Each number is 128 + 24 x the weight over the matrix's rms, rounded and kept within 0 to 255. Layers, rows and columns count from 0.

# layer 4 MLP down (transposed), 2048x512, rms 0.0251, rows 1823-1842, columns 288-319
[[135 127 125 170  96 138 108 119 170 119 152 102 158 130 110 128  91 153 101  80  92 140 125  93 136 141 136 100  85 159 131 151]
 [154 158 156 132 109 132  67 141  97 140 173 133 167 130 112 120 180 115 103 105 138 104 139 144 113 107 126 127 118  90 194 142]
 [144 117 123 154 129 119 109 109 106 140 116 146 128  98 106 143 129 155 182 106 161 152 147 130 159  87 144 161 137 120 107 141]
 [104 119 139 152 103 125 125 102 103 105 128  65 106 137 107 102 125 151 131 130 149 135 120 138 171 101 160 126  84  89 119 123]
 [190 156 142 117 151 151 137 126 144 139 151 145 124 117 150 124 192 131 106 139 132 145 162 118 104 146 118 109 134 136 105 134]
 [117 100 179 117 152 124  89  98 117 107 117 127 143 111 174 125 139 140 164  65  56 147  98 119 116 108 148 125 174 110 117  99]
 [141 119  81 155 126 134 101 138 116 121 118 104 139  86 124 111 126 140  99 180 118 156 132  67 135 135 148 163 164 137 129 164]
 [112 172 108  96 107 156 148 119 159 125 124  94  81 122 168 161 100 145 121 145 110 137 145 103 119 166 134 145 158  93 124 138]
 [ 98 130  84 146 108 150 120 121 133 124  98  98 119 117 103 113 133  93 148 111 104 117 115 112 149 131 119 139 118 149 121 107]
 [104 162 119 126 121 135 120 157 149 101 140 164 142 130  87  66 155 139 133 101 152 127  99 132 121 128 109 138 143 138  54 106]
 [130  89 133 113 120 104 154 113 187 117 111  86 129 120 119 123 114 143 151 101 131 142 128 136 176 101 125  99 147 122 112  83]
 [130 147 125 143 100 157 159  99 125 107 113 147 165 138 153 102 148  99 130 161 124 129 123  94 111 133 134 149 120 148 108 135]
 [121 129  70 138 151 117  73 132 151 118 131 105 173 111 171 105 117 132 128 134 123 137 171 164 119 126 125 130 109 129 103 100]
 [137 165 137 137 113 140  87  72 142 121 107  82 109 117 118 125 124 128  52 133 120 160 119 143 114  88 156 137 125 171  93 154]
 [109 127 113 138  84 128 110 132 132 142 109 113 118 149 144 117  87 100 120 123  96 147 112 149 133  97 154 121  81  94 164 148]
 [105 144 115 124 117 145 100 105 132 154 135 112 116 182  87 102 102 158  88 119 121 129 110  95 135 115 115 149  97  82 119 156]
 [ 98 142 100 103 101 130 155 141 107 142 129 163 156 125 136 124 152 119 180 146 141 165 141 119 123 130 154 126 133 173 149 143]
 [126 122 153 145 103 150 125 123  94 116 106 132 116 150  91  98  65 125 115 138 117 140 126 152 152 107 137 144 171 105 157 118]
 [131 143 164 132 121 121 146  73 155 122 112 158 123 115 147  91 135 128 146 103 126 114 131 133 148 141  77 141  90 119 128 126]
 [110 130 151 149 125 134 160 124 164  99 105  70 144 135 111 113 116 145 152 155 141 119 135 100 152 150 125  98 129 132 122 178]]
# layer 4 MLP up, 2048x512, rms 0.0346, rows 1824-1843, columns 288-319
[[136 117 158 124 131 129 121 136 156 147 164 137 133 116 140 166 157 132 144 116 119 143 116 124 103 111 129 121 166 104 135 176]
 [137 145 102  97 156  99 142 145 123 139 139 183 125 104 130 111 119 187 143 116 115 133 143 155 146 160 116 146 125 105 135 135]
 [113 121 127 107 100 108 124 151  87 119  99 121 163  22 148 133 145 133 128 143  95  96 142 169 152  65 125 127 142 158 112 143]
 [134 117 105 116 156 139 173 127 122 143 168 131 152 151 113  95 134 153  88 116 119 102  93  93 139 119  90 132 115 132 130 167]
 [ 98 148 117 149  95 121 127 121 150 132 145 159 127 161 143 156 108 168  90 120  67 137 112 119 105  49 116 138 193 179 108 119]
 [ 99 159 140  96 102  77 144 117 160 139 126 141 128 121 162 167 129 127 135 126 122 120 160 150 149 124  86  67 105 180 140  70]
 [116 143 131 142 106 121 157  94 133 152 114 189 141  70 122 108  79 195 158 122 111 137  99 149  93  66 103  78 117 158 116 156]
 [149 165 147 140 120  98 137 123 136 168 135 151 138 128 152 163 128 160 127 142 146 156 118 124 140 143 151 118 165 127 115 127]
 [ 94 123 113 113 132 121 123 149 160 106 114 107 116 120 169  87 117 160 155 117 157 106 156 101 129 100 109 145 148 129 101 171]
 [ 84  86 127  87 147 121 152 133 126 134  92 117 139  82  91 161  96 149 142 172 116 133 141  85 127 132 120  73 145  80 116 116]
 [113 124 101 111 159 152 120 155 172 150 127 105 126 112 106 113 144 144 128 160 147 162 139 139  95 106 114 146 143 170 158 173]
 [111 115 112 100 139 123 131  97 165 133  76 111 101 138 165 155 109 129 106 110 157 105 109 114 121 136 140 121 104 118  78 129]
 [121 129 158 139  98 162 104 100 116 139  98 124 137 149 127 107 107 156 127 166 127 125 119 162 133 161 143  81 125 166  93 144]
 [132 103 126 109 118 138 127 125 119 157 129 109 147  82 123 105 135 199 116 116  87 105 101 111 112  99 115 104 105 150 100 117]
 [114 127 118 127 105 123 146 123 111 148 109 130 186 118 116 125 128 129  97 133 110 128  83 156 133 120  95 145 109 103 145 102]
 [120 132 139 139 101 116 126 118 128 146 139 175 202 149  92 110 142 183  86 168 115 137 108 132 136 101 120 142 103 128 126 112]
 [135  96 119 120 139 136 140 164 172 109 119 162 146 114 159 139 119 143 152 180 153 130 129 126  96  94 127 174  93 133 124 147]
 [ 96 148 117 106  77 122 112  70 104 134 109 124 108 104 162  86  62 171 114 157 106 135 124 103 106 126 115 168 125 131  60 170]
 [ 81 137 125 105 169 133  94 172 119 171 105 110 122 142 142 118 125 137 101 138 125 130 109 131 129 130 117  89 128 138 124 106]
 [115 148 128 123 118 157 147 130 136 134 106 166 132 116 106 126 144 166 145 115 139 119 109 158 138 118 137 135 170 178 117 164]]